Part of a small language model's weights: tied embeddings, a variant of SOAP for these matrices.
Each number is 128 + 32 x the weight over the matrix's rms, rounded and kept within 0 to 255. Layers, rows and columns count from 0. Numbers have three digits each.

# up: layer 2 MLP up, 768x192, rms 0.211, rows 757-767, columns 0-63
# down: layer 2 MLP down (transposed), 768x192, rms 0.206, rows 757-767, columns 0-63
up757:132136137171137230154156127195133115158117083166126179108095112153177107078122195213115154143124103126171122145199144158183143190165148142111078208136096132177154104102105117137169073115138093
down757:150164148124188082115064166161118090193106116108097106073129132168118185121070154145196139145068091134111069144128100141128153173133115089092133121161154135113121100126040132078174118138116154
up758:161124092098128100138087088140117094143134184120138200092128107112089097158203123152135144198151112142154107121159137172113081139150074130162126129143149102154140103107063168163192145154132155
down758:133116135103141170129144094104161158124124094187116181087096148133148082135162109124125096121106136112122130201156163197084153136108139133184083127166149159095105132107169084160161139095095166
up759:093117062112163129115162129092107158111105167119188072133117126100133144191131147116106150162140083118138128119028126155124069132207079071103184198094103168133158084171166123079174097146057128
down759:110175065081074068149117119161144062146133163109131066101108106189172206088138111180129102128125153087105159130054086115104094122109145084194146146177113111128138149146119089115078094137143071
up760:155096082134118149109120120124143098154140103162111059099151126137127111098142169091134118121105207118121166107130104191125106117129197125155111107180118136126125153137101208145097122087104163
down760:119094144162089072148125109125116202096124163162139148144109123137157070122138112120130124135113096098142089173099126047082093132181113098052121072135125114088108101125125126149136140134083148
up761:135142097152144037136099126163190131120162129062128145105158149134190112165127108142161129139153199076128088146192117146076132117123144089162101141130138131101146163110085175117100136152151143
down761:085126139100150168119158196117125133136103083114120117127149162188140117152111154159148088151124128103124108122092125128124112122149129117089122127097151084101117132123134146149130171137090118
up762:070162146128115121106130107090178102141162158106125119141161190127148104120130169075109163136156152176126152116117133084127110159109167114132196151169153099077115111121114087114165158158086152
down762:151124135131143176168145149191094161140149105117071153140116146112116122166139120115150109111198129068144095142184129157157164074107103116153122116141151175209126084185125151187101106158139114
up763:153074141118152136115095109151123124132100119100085137158092136159067130134150152118111129099119132162152112109128125138072151126124111140139140117132120132178144147165156113186146145157145137
down763:114108101148077147159130137128179128102135162168113110134094130124164160177110116104122141137122090063158128112171092151141103142134134139168101147142125080141157082160113122120121115142098154
up764:156122125124094117168171133125140089098101069118157174140144172072080122155078148198119062136142098152159065152142039187152170148107149154158165134172169073141145136080155158176110061157179151
down764:110093194118066098124152137162112070140138093148169138096183115102077158161128159154124122091114173104187127106188081112167208188151126139112152064144144119128136166153151093090152099148145147
up765:142127090103134119089148127051127102085147100133082095111174110121099206108146124129108132130149157154100181089070063148133080124120189154089097170143115149049089165125098114092187120166145128
down765:144128136169157123148099115170144126120148130139177135098092136125122088112105155168095173096035105153107093149141166151125163111146065175161165139184199116119182112135110123152114122123112133
up766:101161127170150059111137117107117105117138154117126087141120148180098149110131130156160116130077099187098136188131118105157170177090153129124075138145141093141069087172102145118052096166157147
down766:071147151121070181096172146157145110116122131100130126121146107154067102151107128149114152120116137097147140159077153120133133112164121135158135128086137131151151131156132094159137138140149156
up767:133108149154143052124128130144168190107135139140108125122175133151159132116151169097112095089134166082094127109115064189124130110176089115146160151099130112079116150140143080111160147116133125
down767:105160077163116089166121141177144170178152098127144098078040144096148126120100089118102160112211084170085131140131106148133141121149099111147137150136075152162147059152086077131079124094139102